Weights of a small transformer language model.
Size: 12 layers, width 192, 6 heads of 32 (3 for keys and values), MLP 512 SwiGLU.
Each number is 128 + 24 x the weight over its row's rms, rounded and kept within 0 to 255. Layers, rows and columns count from 0. Numbers have three digits each. The size before them is the row's rms in percent of the matrix's.

# layer 8 MLP down (transposed), 512x192, rms 0.0451, rows 453-501, columns 0-95
095:084149137111126133135147107102159134137121128115103111129129181100134109105127116143123128058130104147173090127176098138157106150135115148057141153149135126138126141105127122125132124120105123154178119104146100126094146186141111114161112133159130167102157166149109129100105134089119191101
097:175111162098151114158140118171109071124142152155152127114171099118132139133115077123165116141112109117144114120129130111189133133114114128121117089122106120144110126107143097171110132117147164116130150103117130111120164054094118121133124156100131098118086153123131116151113143117131152116
098:118168113103176149136086155116138081122148119148135103141108092117097141116134149129139166110108118137149174145157120125121146120120149123120122089117122117108128141100130117117134088149144101137158134133099155139182128119136090169132122112134128143064166152166128072126099109116110131162
104:113135151143108087087094108128156103086152103119154110119140139118105120099129130111138154112110130160075152142093165080140179160144072161161163125149087114134137151145116129144125137139105117125132086124124107160112141144103099145096132128165134131121135130167149125124139135126065115121
100:076139104101089111110135139176140133122111168111164067122122130122132112101133136138124142143161131133138114110111096149144115127114132125119125105122073103117169120161105136132151114139150150117144115149115069127161087159138114130119156119096093131108114114148136091163135121110120131170
101:109164149135134130140124111100122106135154151159155132098107132163154106088072078156116115102132121128133124144127128135160077154145173113121124137098104115107110087160129139122104160142140186117172098118120148106127149107135135056188141102107148150169100123118163133122134117109157090128
095:093110123117076108140145127100138100118095145141093124135078126150164111121138139103142133108089129134130145104154128159136107169136106130140120136134115179080151166147136108141133143131119155074126141122145116140115166169139116141169092142121149156124151127103168123148135139080126136140
093:189111136099146091110136130182090094138116129097112146147121141125168109092128151111146132116132091158106133085123158129159106121101130133119136106161145138109154109137102152111168178121129076116168106122093125126111125069169116143163153113114140123113142079124109155135111132130138151113
097:153101130159135117103115131138092110174115123144145122100153115137107166126155130150097146094142109114112132080139135118090097203118148127120102130149149185112113140092146144101121091132137121119117138115090130107131148126067125082096129084120162092134124154125168127108112107133064119132
100:119135131139128132156124143139121087156112093147094127139149105125109148139156119097105148174130144142111119127160125154151164109118095122153107080140112108132142110126099166120151126087097131128163092146150153065154124163111127138112132100122121136133126156129132090131138153119143126138
096:105157137095115139143090092128125146100115130157169132148138123178130165114137159178115167105130107122116123159119115138140128100157138095132166091136100152148143122158169125110134084113164153140179092115123112130100143144134096184153139161138128124156114156127162152125100111137171128108
096:121133109141119150098118119145131156118086117129128076183177108132123182155137125155117139157162116133121119116137146147116116152118127102103097156114138084144117136129144113141081150174186101124120144105158093141140113125129149106172120110119137157118153086154185100196101148154159160130
099:119083112128183138083135124114142116126161123157145152141154133104155143123107177115111104131146092114125201134078147147172098138108118163119190110140124138102123120110135082074116116137114093165131160145163161126152115135119159112101137142123143109084152147098128134128163131150120127151
106:154094103136127119124088149141134145117141124084129097089131142113131140141090094117140109120119127147197118114133105151120114177161110116157148115146086158161112152126145148111143161151119125130114119100124153126119100099116130063140137092154127113116131148131140113083148077109107122154
106:144116105131132140118132095117114111106135089135115108123137141120106138147120080141111110123190129175116114071140132150140145160124141140152159195115131115167109155128141118125106156090179164137151151133144162140099119124136125133131152142104163148088140085148103162134136114112140139164
097:131115114122124143126103111145167118188084115108121125164161164136133086155114115121136163140136163094145103133108112096094111127131101138096145134152112125136115170148127072135100118124144118119055165162111087102137118097108105116157139156127111119136149122113090086130142131136166115089
105:114112157139144145148109120127104148157171138132164141136144142141100072121150161122167096161150098081064145139158120085141089092110152102128116118117107100131100154123132135138144135160121104140112155148100164093111095074160131086128157148135104093131149124169112142127147143125153120124
108:118100121140121115108111132118147111100097106101139127118123133075150120114134115174125162117095160155119131171129120122167128150155110111163143129103063122123167130106182163070133139118132184115131102141132138127091116120118169108139100121089122134109104121110161119130143145134119148157
107:126135141150156116130118089121143112134118134134180146132131117119133141125182108152132133094143112141137129153132162124153143112113136178094111097140146139117164145138126150120090097123100090133137140116099092092121147137095111112135113164144074120137122104123148109144129069103129122151
100:075150185153109155142086148090149095117129124099128115116138091106176146118097153113101157124136151138141143169130137136149099145121102133175148122144122141100107111125137097128161130166125133168154125089106131135142106133117142147110146151155116138099133147123140120125144128093142146151
098:080091113144128161115160138140159073092134126179160137151127132121100128110130142137148121115134100144128190128105132146114096132121133077155097096148128173074130139131108127125152112103188116159147097098140151099130097119118099147116132153134188138117106129128140139123114150123132140169
098:085108094155147111171151102157125152136148113106100135126148087128108130131162097157119127168157124143111134121108117131124095105135119154127156134097101149115125111113146150094163096133112120123085110128120144092150131138103119101162106159111102182117142086077080147125108118130143121129
094:124128171118112120102124114143080107119108100138166134116164139150109125108170129119106141138154084141168103147102125102125100154143122097104142102110092097096117107125127148160128079105138156072106152133099113118148127114086126099160111098114092112146102145124127107139121145190173160116
101:119141161112130141092134115051135138144153135099112138189149145144135105129097101155152133105110146127059118108166124139179122139121166148129141128146120160131083124116139160137150145112135137156144144142078123110109114163178135052125140160158116176129099139193145096121141113080145157170
100:173076099101106163139104131118105131156109107118140180142117091164116121132195115104127142150130153091101166091100148115162109113111127161116169146118118103166137117150106148165080115111117102159130138102097135170103121161122111136110156166171140127129087101131132131143081109152122131095
099:098153166111168123117133080130118187144129139156150132161137138125138150126147155129139144133138167098119121137101158128092087110093120114130129148097156083110110116121101130150123141108097114175138120167136087142135143150116139128103114112138107129120079100153115123127166162153141115071
098:146155119112088158121123104144158098129137121146158144164144116131146165152102129161074157128155142144110139074114170171127154087169117092116152103105136140123139127189094113167100129090136111120154111134150145130089184153150145106105138137120109134071153106139151119134109138140115147130
105:148096143155137105189110124134105139141121148143109184094122133104095154175178124158151119100124137114115109142157143141140098088131131159127128147149140118116115091123117073119149136108167130117082115142122120097141093119107145158163133097089093136137148116099148134134116112175145121104
090:149135093080122143124146137128148132115153155103133121111131178094178153153138090136139105115109116118128137170103119153099153104105134141142136128132117136133132143169170158125104175065167161159088118178148112102111126151113118136100109136108157174088112143149125107163160144134086165100
100:137146119142154147146152136101143126162160113124141140104119133095112157111110114135125127133154144169120151152106110079146108115150143113129121162103125186122119087087158140136156134129128166104129137133119122151179096082096178084102130119133146107134131108124138115117158138064116140137
092:120128112122149112120126095136187156135089134083125117108127109143163067118078108152124143167119123139130116086189138152131104174127096163134156136137127142110123177090153134101120124103126161120089106135101117103158110129106146133158161143104091124148114156126144126155126110136104123113
099:168141129141093117164121174152149138112162089187132191165134137137121107134174091133159099154140121134124150126125115099130128100124125145154129101111121096110113127148111118074126136115163154095112115167099161137137140079152135134110114127102156114132132146155126117145117122114133118135
098:135149105105110161099126131123158120122139145090146114115137153099125074118121124124125145090140143110096142110072156147120130086139121155127131124107145165116096096116117139108127101140157149118134156146107120152125089126126065131135094138134111135104076119176187164092098088147129161117
101:132115143160167146114125129128118147103117105121146124089134154119118153126138119168110134151141148153111190188102146144161100137164114160125097146110107148111116106144124103090141082093092154149093146128093114132148127092073151093103115153122082146132113176126095093147083111130166117152
093:194164085123140116112125152125126134148105159111153119141099112133078109164105119130087103146129129152114130097124109114179123120086096146139125118096142122139107121144081115139097107148129135144106115114126181095104135156136116139118148170114144104060114135141157088183117108153116152136
093:173123115144083169149118114109125108184117180161118152122137096156140111149084170153123161142129164122145132104145129123145130158128109133150108116131148121120122162115117084133142116163118166081090110089078103148166100097128115156132118060098167089122141146169124135128124114137114106151
093:114149115140143096141136143160127096121145161125149168150120106143119136143130094108121165146156146160167139144151086148123161150098126115170143104132092134131144103155150198110131094122149119104105148166138119126136121186130152144083142126141140081183101171112095129116158129139086128163
104:138101126099172182134106153144114115156096102141115122137136101153112115125105111107145151094091134123142144148110126094122118098120106144160118062096128109146123117131135133123122087106160135158170105134112176120127154120138101148156180154174110078122123172090118088154103150139130118130
100:152128129150155166139156110149153090105135139164105116133129149091138080141151110114097144172145186121145167092129166158141171154136131120109106136123112170152139142139165139138113120100117143131125120112134125143146123117173124130112162122133149134137152095104087126102112112114102146100
103:118147120151153150124139083151088139116118120093084109139106092145135143106123126157118153122114120165097155151158124079107139091144125108156114148146060132145127157122122116139138123143113131126151109117120180111183149117164141106088073162135106151161135131131167118114105139049118099173
109:139122163090105153152171105105178116139131133092113106153133128130155110114138102114130141094092144165131124147098135129130117125143145125135055158120164119145138145121136156140126186122135134118168074166098126119110127129154100111146121116147138134096130111134128155180107127138175139133
099:165119123111148116125109142128141135135144134091131189177134139141093161149133157146151151188114114142092140139092101118102084141118127169094116143165145124155111128120121137113140085102118139126136089149123138164182157142130128101079167142091148126172160123126099121128138123171094114175
094:130132090107132128119143151153123114139101142129159155104093151136156123115121128138100107189161135162162142098149162121133092136133148139086114097132153121122159064122108160140132102157185132152089106090110133156113087138177097082145119094139124133113114152096125081137155096093085145117
096:102128160149157117123130147136100156056086106113114134110132134114104163135114132115118148117110170105101125118119120132096092105118106137122106108095107135174089112123072105088116140170129117142154138124143109134090101147147106153099142122162155143122128128111191139136114131161076120131
095:133100118113136136174141130099173138126148132128147163113112112110129150122112111117161138113134142109135125153135084154116093120112099076115151133113117128071095148161097149107158153126149166132200095142124156156135123064143097138127141102117118145122143120147166130118140098126111139092
104:130109125107154127132120155171092130141130139130093115112122104109128141172136105182118109125160094158125112119136158139156132162128121147137137132113160110176128107125142174175138132128133155110103129162094137166156082140165154157137099153119142146142116117147120164136188110177094134129
092:111137174133133141160092140139099095175159129106074120122132108161085105170089084133127168121133167137113115136152162089128158091139121107126137166103128092121138182113125140118172083149133149105151084137118145116114109119170112133160122096116160129101134111086111143125179091126121071084
103:138127104142120135103165158149131133147088111076161117126141124131121136155071146116144157104139124117119160078099104094145148139141100113141115140120128111139169131111177197162122127088145125122112149150112171141118083140116126122130136102142167126109085137091103104115124152125170150140
098:162150126162081135146094106157077146143103111117091101143155137114082086098179113113119067144125135151113123113135135100124089122127167116103116112099112114145144070124146129110116106130111118088113112124130086118126122133134129089144160099178126120122080131101148106075146099132128083107
# layer 8 MLP gate, 512x192, rms 0.0496, rows 454-501, columns 0-95
095:124107164087128105147146089107108078135131130130121117130120080117124143113166122159141118161087146128137146129108143089181140136132173139092094105141129084114149136136156120148163097181126129128140185089130115121136096069148138125155123164117171148158097116112132105152139162135095137102
098:148145121143062098120111161125101102143090138171116116122130169151137084125137105148152083120107076150152112128130162117156103125137132107136130090129124147116113147178120134144096137144186142186162091127115151133154128108157148128103117108119100160142120136145094144143157135096147142130
102:124103189076113127147139121135114104141129170086114126118132125121139134099158106159109152135100162102146120094131113117097116103132149147162080096111167155092111143126114077140152120111126125116145110100135139104158124141167149137130124140114126130129151097158105095084138126145103133121
103:116132152145108149155116103074115096138098121145124118125112150084133120129146153160153109148159124185106164117122118142117121080118106113185113161169160122118145119141116104109147138135089146111150087112113133147168171128105129141144165147112118145130139103101132155108157124131121110165
096:058123122093140106105140099079111171127160132164140153163132118163109109125133108107114177117122135131117148137101127154181159146157146092109160127148137153134097105096111126132096123102122119160123134110166159133154105117130125126149127064135089124173091098140155082110118111104121170165
090:105088085089124132165146132115129110137107165162117152097108095138153069107129160124106145105079144139130169121176083142112151128157156139151124121125150133143126163138119118149128112155138137081153148114188122108157169122157108084159121119129171126133096103131142107131109154095101153100
092:174105180101101134142168137140069128126111099108074143133110150130138098105125117105163153158135092125124130120160188148136134101106111135119132149108190117117136113139146160173125174138119150126110099132117118106150137065180113161147124119117156101131112086156119138157120103127115171095
102:157123141124088087112126156185147159144160094134150144156161140122141097133123139137166109114124142163127121107110128124160124111172111183139131117118119134167108101175145121112088129126177136177120104158159147116152110122112095140071111147145154147097147120127115140112138157166124154124
098:119078133145108174149135142125128045191111102122129163150145122132140140150129134134157096132127129070129139168138124102107107088097151120175097123153119117119128118128126111115112108123130162154156116138138130098119119130136108097122133109155148164118141147117137127104095133126141088121
101:131118097158123098155126156139095129140083110179149104095118097117124110093136130163135136116141094154090099144148155117143101160141170129128097152135130148106160149143117164104122140141118130121127149091119162138130136084079118117145123141103163148148129106114076127163135131172136104111
098:132120121155094113117109117103143156112128130135146122130152124154125137115096175144118160127133159105114135127175139137107132113125104127042119082146176130141137159141138101123087134124150090120117084120114127082115132148086165124090132141095184145136129156147136072188095110166156118106
101:139089103104153080105142099107136116140122167116064153111152100145137090111130114126099137141089152128149135132139132171091123124119114151162114128115136150151143151097149151142136107107089142125133156127112130131065169135136132108149099134134149095111170152116129151147083091116153129077
107:079122105130162131107151123107155132123144112151165124130156128128122110156083145111153143138141104118111114170113111095151173134135144128098127130145081138127078134110144111134084153121147139155152089120143131110125176132113127154142177142149103114106105117097132153104162100110092175150
109:132139151108151108110167169112117146123171105111116183148138141121120124112060094118135094042075137146114155145158116103108133111113139134141081118146143114121160133106157130148139160157118131115177093118140106115108168110176134136133091129136104128159165123124120127078123146120095094174
106:152125092139123105137089117145162152140150140132097144096177165109159076111122125109174123103133121103116091105131128082134095145176111117141135157110121124123104142147172126130073157104113121156120115149130128118126131125143123129185100143115150133175122089142097157142114103117110115101
104:120121138120151145123140129130094156113069143145145121148107119083131137117110112106132138112103126195154136105161130155130148125149124119152140150174116167129134154108095138133133187139114120114133136140109123153129178129121132141136090129096155167126111116099130125163123138123131115107
114:098122147093115145072148087121102133098106094135171135139090138105091147112141147137162152082125139058115153131117134084156133093119120092126169140159165124153113125130164104121134154079115141086132120102117136181138141135130108138096113075121119168137119111096143135117095154125144110162
109:115147086135126127108118138084170105115173149114157103145189136111133118109167137133087125104155113144081143103133135137120152112096113123108143106178103136162173100118131176090125105137125148121135155148112131113135122188117141132146105138103104077094072112126155157128116068126128100142
093:116114099100140094120173141093113114168118171149163122093155117136114123132149146126140163149070117145170094140123129122131151165126114153088172131120147121117132183131101115118097126165118084142132137126134159136141085127121114154151148145099120159141142136105122128086137146162092125155
094:158147149125086126152120104117105111123122164146101106135173102123152153096160083136091124162184111163106124088127137119164135144137121119136144146107116156109138144177159173133120102141126121103124155125117118121114160174183131182145144161141126117134140102129103177133157147147148124096
102:107133106096152141118162129083134086106097144084113124170156116119131085152127184134115178112104108126124100157169112128121131138079102091106146153131078096165186123141136133127133151152120181108120138138142154122123161145153133148132129117102150124120096115101151074113135146097136120142
096:124131139133161137114100119143155117132159103116166147080164128117137119121140118134139148129139082146102120104106117109089112158116129112124135100111096170138095117148125154150142120095129149121138161127090167147117096159120141128127148092138178155074108141113081110151140133112186084128
095:108148116141135154073131104110139110155151135099165128190143166099154085146127120136093143074115128123060136157153125152169131113131133190157144139169110154129120092132180150166130184135135139177166146126138149159121130161144070113150169142109128159165103095146148091122104103133134144132
101:118120195150146118124137141138125151116127156132129110162128134102142112139117117142152131130127173124140149146157103161089103109124163155190125097158135122122140125086119104150150119146129156079153128121136115139067149080137108082154091107094132121161177142139151128116123161108155099130
089:118108091125114126116135162125151069109135165087099125120134154084100099097122089137123113144119105167120093104143098118153149111128115139122085112157126140147167129147178151161108116119151154095134158125149162118138132133180126143125119152103115130153138114156114114141129094122108144152
097:100127164131111177119125104148175078128132140138136136162142152105165137124054111142109168090105134159144179124095150144158142113133140081144109115114112179140087129142135103160108138117145131126167120104147153101161162108138106136111135137125129154116135094118128134113114194130126171137
103:112055067136117147131127126185133148129142098154107150135116139107151125097107104120125138125105087116133111120171085100121142132133131094125101146112151110175121125107173115123146139148110125130149119099155094099121134082120126129146088130166138134142173145148103136125120146104142155117
090:065120157069129121105140123107112122097144162128146112089140077125143123144122154134122120133158138142142133123128100122163075095113112118112120115129105129144154138136116170097079113130175135128107123131127096143139123182113183102129117100151123097111105128125138107118132109102163131137
099:140103140140163099122141160106123151125124166105107142101125094133106098121132128122168089146123118171095143092152139158099144097164115164127124094128177132165106164121092150171132122129131083113116156122099148129133163099150109112134145146138126135080169134133100101122120140123099107099
095:133104148123124150120094153140129162101139116143154103150096115117137130143108119149120118140132106159139100142106110142114146149123093140147119094138093159132141110116126166120125082066125139112090080135150151145138099110155115100123143138117152137138125123160092118123177138155136086119
099:141128144128106126080121136138108143091100113127127076103113124115181127138122131165142081148134103137147130151163156176108127132107179127135108114143145174109128143139129129114142146151184134119147144124110151116146101147096155128125095136131113166112111149136061133105152131109119125122
099:115166127093109157131109149153151174118165095110140134136149152117172128153126125119106164062088144078132143154096143120088166095164155139106130129173117147133126121098147096147141113155153102126173106133132147135149086114128098115171135142120122066126087152167167148114140104138122134156
100:087149116125112138120132141084108133123117168091103114123161114124114176131112109142127129108142151150145110089162136104120139127139089132121129109128092090121152139131107111121088152137133145149136184163186145114067121087107069128128117121107156103103146097136156094156142112145141132130
092:121150060179126133125126154116156097115094151107131105094133106120130115105139124168136114143143139153120110085130185130153155150095142157092157127130129134145140119192168161139079106129150113148126140102089151139119139128097140152107180175143106099107146151127095160158100107129125123133
089:112111130123185086102156124126142152107152102093143121133162158107092130112141107100150115111133093118078131153109146132168118124116148152148136149122117115147114125160104131131139140063108140178112124135180142110132166117123099094104123163164136144093158125142094092156123124149167137146
093:152109149111105141105178162112163128105129081096153131146140184100109098125100150161140100102122106125139137128127125128136112158118095137136116128160133145123149158135137099120141171143136099155149113108121155161129137116118095110171106143103087162132154134132116111123171149136186119149
103:113122136094116127118157144131142093116131142095114136187086140124106106141153128134142157147145082127120129127147159130142133135168143130053178132145163139148107095100117152134130175136090114049124119137160119134102140139175128158097098114132161117159157112133136138115140130137137146143
099:136135131166151120080089192146117139139134146112131142145153110135114172131165161165098075067135111152116151133114137082133132103129139125138110129140117115183102122181123113105108153178122127115147121103114105091092159187152107133159096140147108150166126110102130142150142129148104140129
109:097143150102102149101137106138098127159141151152139120188120109172155162156096146106108145120102155092141173124136123101123146149143165129117160145108126138103101079082113127143117108143138142117160136147130116118125118113104105156106069122132128145129183107121162122093123168141116151146
106:083150142153098134173130160134124136127092131119139088113107105108140103109169128130120120134073142151152138150121116129100126122148098114132090132166126132090139125140117115129081120112106100121148117120122111118135126181113135129145157166135135155125162143117115121202122136098126131090
099:140146107081143100108132162142140119115154115121155185158113136105118147165168169149166139136086131108106174136190134099119116145117139137110154145154170119104126121104131170140135067130090140104132112125141109129125145145152097115103130123122104106147171111134115119139082145162098120159
092:131147127093115112143133147103135134118103101160155165127124139126127132127143128123154128085128136150139102140111106080104172097125121124091100144139104113168092153089147131119131142148156113125135154088113160084115107170171095144114193168161098131093101115139148209130145107142135169144
098:141107152120098110116104130088106094102098116123081140145155102097129106133106115100110116131155134140158126116188141129162121104114122056122119121117130140123168145105117183134068125111134118102124155139181138140072158127121112142099101101133146177146165148097161116125139138105133155138
095:155101126157067113124105147114149133143068122169085125122106179095163144125139101113115083133138109152128101110126147137120107147099138111121118150127118164114080147152108155074126141137137120112133104114131107121134087157152184126142168127149117139148168093163096133142143059119126085146
098:068117142149116116082106132152095156123166124116111142136160108133101135127110136101093107089149158146116158116119118129134124091174142141146142076149116156173114097126132134103174136142184129097140121092154095124096108127072135150152149133099147070100079166131127164138125132128108098104
094:066093102117130120157128120138100074091143167098111118119148106141062125165100127124109153118126115124099130114157118150124172128144138118132152133102083087085162148119115164151137128143100190104127134123131137130088109166121160148113128095105129155088072107106119154111147134105113075095
105:115112158143126194155100118075167137096115133120138148138160109125131110136179105103120110114108103137118105130130077081097128102101118119143120111146165137118145128128126081128112147139164131087152109095104123124088153143143112125182100122122127118134109128147143119159122111145133093120
098:082140162146127124107112124122186110122126122140155124094150132069163115110124135134096095147131148099110128103132138139180134116140131153108122128127109138149130119132155149136099098131084096120128173112160129106162142111129117096129113135139157121153185158134120116177079151124147147132
# layer 8 MLP up, 512x192, rms 0.049, rows 454-501, columns 0-95
097:137121134086134160126127092166144085157073142142123144165052107132161135127135098106093160143120111129172141141112088149130131086131152066113099173132122143135087139065149120146122130142122118078132116098145098146176126144167114139167127136153172125194145118167138192107123158115086141131
094:141107152167099119123173108174141091119129136163154135109108122116160112109136125115120123145098148145132115116063149107156096138104119111139111119114142177112160113125174120132153124132124146155123145134167069163139103144131136108134133110097143106156122097074159110137155165133155065140
099:148117145113180127135137140154139156148130104103102133101061142090169157126140123144128123098088070147180118090105163141112134141162123107114075123110143169114134166121150149148129163177117123125115138120127139142138097132133187163132123109094129148134122137143113154118131154124120109133
102:131122118155100132124140128092122169100130116166175144107159134168078136134109143156085119127173145128115124141147115131100123131136146188124150153132128117123115133144137129116128142088155123154119137150129145122093142097130113092142116126146135128110118162145129109136095109157152150110
105:088156136151110132140133153143142073145138148067158112167139127106143100119137097120142131139111099138101120099138118118125087149109186148131109115119104189123078128153132139164157109148153099109110154112103131139165163134124135107151086151135151144099142144116114173142174121112134114139
100:117107143161105127097118098136168113134129147097124128155156179137150151103109078121106113130146082149102085103123140137140090149155101089120119145126124157117157096157165151103152141096119129147109143144096145152101114134125149174136123121117125138129191153120149147173139098141150082141
095:158152122149162120130116137104130132127123171121126131134114131085104143135154125158112118109088139158143133134121116119124121108173145125205088104189079152116146145160103162087140140128110136160143132108144137114098106137125130099059140077128129115124123126115133132138147134096086090142
096:115161155094167116106160118117137137075156150106100060127078098166145117156101132119154140132124147108137104131106163146140151106092111120122145136097115129104130158121112133147122124132113138121123115148143127132119164123145150167178139138109089148116113121130136112143099120081144138128
098:120141137127105181126129104110153106155135112165125144135169110162112141109123158144151162105100124170142117117127093102160139148159153105084089150113139149129127158155146104159143109095132098095107131110079118148125143120135126162131100097144128161162094124131125116118116134153150141119
093:121118098162144135139134119118102108145116150091126115108128139128124109073131134122126131135121078152076123087142133154116097127093147105185092147136160113095120142137119127128120121158078118113142134109104165155112133120100097111109109139070176137137134132127135110162159150139127119136
098:157136096115159107145131144112151114168177147131116170104130118125126136123116089129160091099124146109101130138137144081106136130101143158178148100133131135114124131126133129144155084129096096120147130131151117102143106143114110086120134102161099077122123134067089131116168141082111106180
099:115154114069111121154088143115108151144123137129124151118113125144114107109126112131164143175113169105129115166191094114138131140138141145162112130111160107164117159086128134158144132108150161121125086113124138106105150091167116129152120154152133144110126116138130123164123127056156108131
104:083166146142119172148116114137115093144095142107116142099146116157128134135143120126153124181143116120142148114121142126137129115106151126115168163144156093090152140152145108107138100124130154115112126111148150086129116117145155201129172182114144137135076120138119108137096108128138167118
102:091134093136113138129109133137136143113101136130115143145153127185098147127143159102097106163149133126102122158145127110137120109172107086103119104145132115169130147132080087135112122103144093136140114125096089150162129180133118119132137139128177086092079135140129128127162150066155117130
096:110121116120111094136152151121125116076136142160116141117135103119128148108134152175105075117118089164092154135143148133151100144128154134163141154158072074139115155135121195113127169140135107120139122140146172122119150107153168146086111134131147152145160133126132143175094166100083148140
107:104102130100123135148102133145100124123089120154122117155126102160101132121131160129136119154078081148146126098115086084104153143135139068126144134140108120102107129140115169089145125140133126145124093128101151185110139132130083152110129131106121168169080101118157132097131117117201105148
105:164121182089122111137124137114143129122116117098101115121119119114136148141120116097105109197085115145105116141133092195083136127084159145120119184151143144117107152147102093172105129159125132177118140150135140161097110161195126126129134152116128106111117138170139103141143104151139152127
103:175146121139133125132115161154120129121180132158119136154106137146156087145139126115132099116130120069108136094102095143151201136143133128096121105140121150119092120113178131110154135108170092126145158106155156169138148147162074099114157127114112165153106124116133089102095131148065106147
098:119091172113183130112195127134115147143128115130142118156116137111100136154149148137097154144082146131161125095140079106153174141083117110116118201128132148121170140114116170162096108146116142091116134135139137129089117119159148139145139132101136154182154114121126139092151117156136120145
091:122111120136122104113106136133124153156165101095111112143117083107148140184093159124123161126120194103163120170137139117136162070118116099109153158119154097175102099077109155153101107185161130120139121098125118145133164115135161094170105109135176127125134098101126110121125143128166137104
098:088100152135145139090121138112169087124096151124093117138153112132146089109131164134127158154130108097116141137165088150158135132114136137110131113079122119139135120128138110126129154104137182096131145120138160137148114171130142158123202128158154136161117158136123097175089162142130111132
094:142140091115119116142147105122164168106127146099088119119118120133181155136088152123172142093136133130114138104170156105116173135146112169122134156135196090198127141090174154129110086150150104132132119142178088086115126098095150114103121150114105126124132160119134128125107145118130113127
108:118118143137118124150118181133125123112071174129126141081103111122077134092107097119140117185095117172159121112139119149139120141119151100136096131087150143152136142106090158151139077101143125052111148119131108071162118137138171098096159118170133132111170166115092109155120121092122108127
095:116131146106145100160130095197126126091121113098119091084082152095126145128118152102164168148105131176140110142179092142108136124136104124122085137138124146137183128093092106129142112141145115131144124167128111125113097109140140097104119156101118103138131109135112116122125120122168095098
106:143120132113140104130119136168135096086108103098112086115109134117107138152123152137103101148159141142142108107096095103104169091098098138100121120095142113108141200178169135148144122119126132105095101161147104151144131127163144125087088138075110132130140116186121107099156175147122153114
107:116142130130122166147140122110102162123086157119164149130134088104139101105148128112154122113148135135114132132150125151108132152154161129128138117145163115089161102118107183110116098136097095097118172114112113117102123185121141134160122106150124131171091149124140137146097070168099112143
099:150160166127132104090137135146121110066127109134121076127102135158110101121150145121106142120150118157157115135112141138105135153109143128135151147151112150149132154110108202125122112142126119145149114130162152139100114108124114110096130112103120125128140157122106140097157136131124178130
090:116099106113128108147106152116089125150140153165107160176096129126151152134097119110099139130115109118095155108116119107134144118128141116135130131125140148104133113096134113088154147157115120093143121135082114167135148135146125112149104119139099097171129153099181200092104103138147128159
097:141102168115093118121145147125118130112123148120141096144130141137170120111156110167126128154130135095167085121177149181115089099116113150145064132132175103127136138198100121085114140124158114122121116108144159142146150145117155141100098149135136186126150153161119120177135135132120110141
090:133128135127150148132174159134108115164134101147134117138130152151140183143122140127110159113116122121144181139109114108127188111113159092120087106155099142120143063116167125101115125055105155136168140108119122163113138113137106100150102118141157125171127115120117109110112139129137131158
099:142114090110155113099189105107057138126135111137111146115105096166124158140078115118133133118145078129170141123155161104153129150107108143124132188115144149161130149098102110148109134151096096118128151105150087106130093117130131130147063098137149148131105093126134103087109140131160129119
097:122140114149104140149113146118138076143143144143154158104157173163179127134115114086083147115142117139142123112145175103106139089175142113137110104149095125140121117144159108137098098109170139137134132132124142097162166098169112147158124136143147113135117144146139115167120128143127150109
102:109128084155126130126098128153129139110137103174143131092157137130095102141139118124126110141144110108182100104108099179121081114127115118176122131113132117122085158158100125132137130110125114139141137133142104088133105103121124150121157155152130119121162153126110133193117098138084137131
096:094113116124132131191177164105127089148145111159147107145093142116138144159127107148170123130094088145118109088112090138139111129187154114176110136138097146131110145163134147121114129132111087111150156140085127121148152111092081087156098164144125165147114122145106167136091154130116136127
096:113162112093150065150157162122136134146108129098121122154126125168117110150167097067168099150142120089155079158124142127122118115118118140151122142139112095143099110127134146130111154102141117127117167147140130089098159121116103125138132164147117111120111090130088161118193111152157113097
090:122146175104140166170087114112115116115142123118082129096132113077178178126139090154133113138099139113104147120102166127113144131167152141113116153104144122108074132086148139119147151156114122117100084142118158151138110112105148139155124160119128139088124110155152121099110116076139149104
105:131138166137166142114143154102133170102136161115142123154099111114125120095127163142122095149133116158126106112150134126145129182162146175113165145132134081098157083094099112149111135139141116065146105108145114138138131126106124130151122131146139104065138099120133134112103136049118108087
099:145164087116134088122107119094113164141111102138136109128163108099080136121122143114137125098140096164092096136127134120134107139182146127138113142148113138102127134125108149112104143161144088151133126143110176132112109119127162120131109159128155149088091139177178118133124068117136106147
100:128133097140141132089157138083147127131151105158141141135165128110129132150088125100125153160100117151143129084138189121155144139165138132104137102106145121153113105121131109117097141097135144165119145096090127151129148149120109149158147136127161110108115104090167172146157120167104154150
104:149110118137150124133139112153135128145094164149128137072145130125083126123075126122116097108141090140119163068144135165138110147125160134146157131140134076169116166118115165106095123142146096126117198106152138139130161112134128149139111158145153081096099110163130099159133146170116149162
097:124144174141122156111131094123127144132163155140145092129134154123171110139072133123135110117092146133086119130107104136137138108103144085150146134178114122117166094151109137109091121140143132091126139123136162105130152189106158144148139108128139114180044128077142138126104137113135105145
093:119118096154088117120150085145151143097120143168130060088155123121123120121137132153110145146099119114149119086138092147101131159093091107112149177133140127122127163134096091114080117116099136101117118109144138084103130134119127104144113157129088158163152178180143105152117179123119117093
095:138123129128172148115157103111128108171188200128104099155113109121139117154108112121147142121119137095145138105127144107175167163128138146157136141115160158146156137123097155185142108103090125115140147125113156162143190131156111143123132158151114132142137091124077133119123111111122115064
096:108143097140166127109090130122150128146101171087120105083162124148141120143163117167123111174133122123086124097079122131141143135123134113114163087146149142202123124144108135135091096097109115135141152096152142136122120167080161129103145178124102139134121123119164142147119132162167140075
103:148148169160136137096155140120153098156134134138134138115143128141145160106134078107126123162146137121150140110112153180172117133076112165183143129134120137116104121156172131126118153140129115106123163129117095103128146115138139127112114133135130113121172150126099139154111125111097165169
092:143119099144135136093148121091181158126138153128151108174144102101177171134108146167141133147146101129096176117094118153156140144131104106118171155118136129115076129141151140153089132123101140151130154137165153166120125169131122139113132101165128101132161113132142140143072114105106132143
100:140155128135151124129101125164095137168095159095129103122098165136151148103119120157145107131064128162117105115138178120124093148111145121114089147119133112146128112114142180114146099132071152120097140156140117126121132119125096168125111150130126166185126110153159111166126110125101109091
096:111110139113140093119092144162086112097173135135167135167132074100139111111101152116103154130144148096136134112110110137101161113121128138120113119128166143136123124105135156156158110154112131131102119091135144127149162110130170185105123087140144137111121139120152100101122168132160101139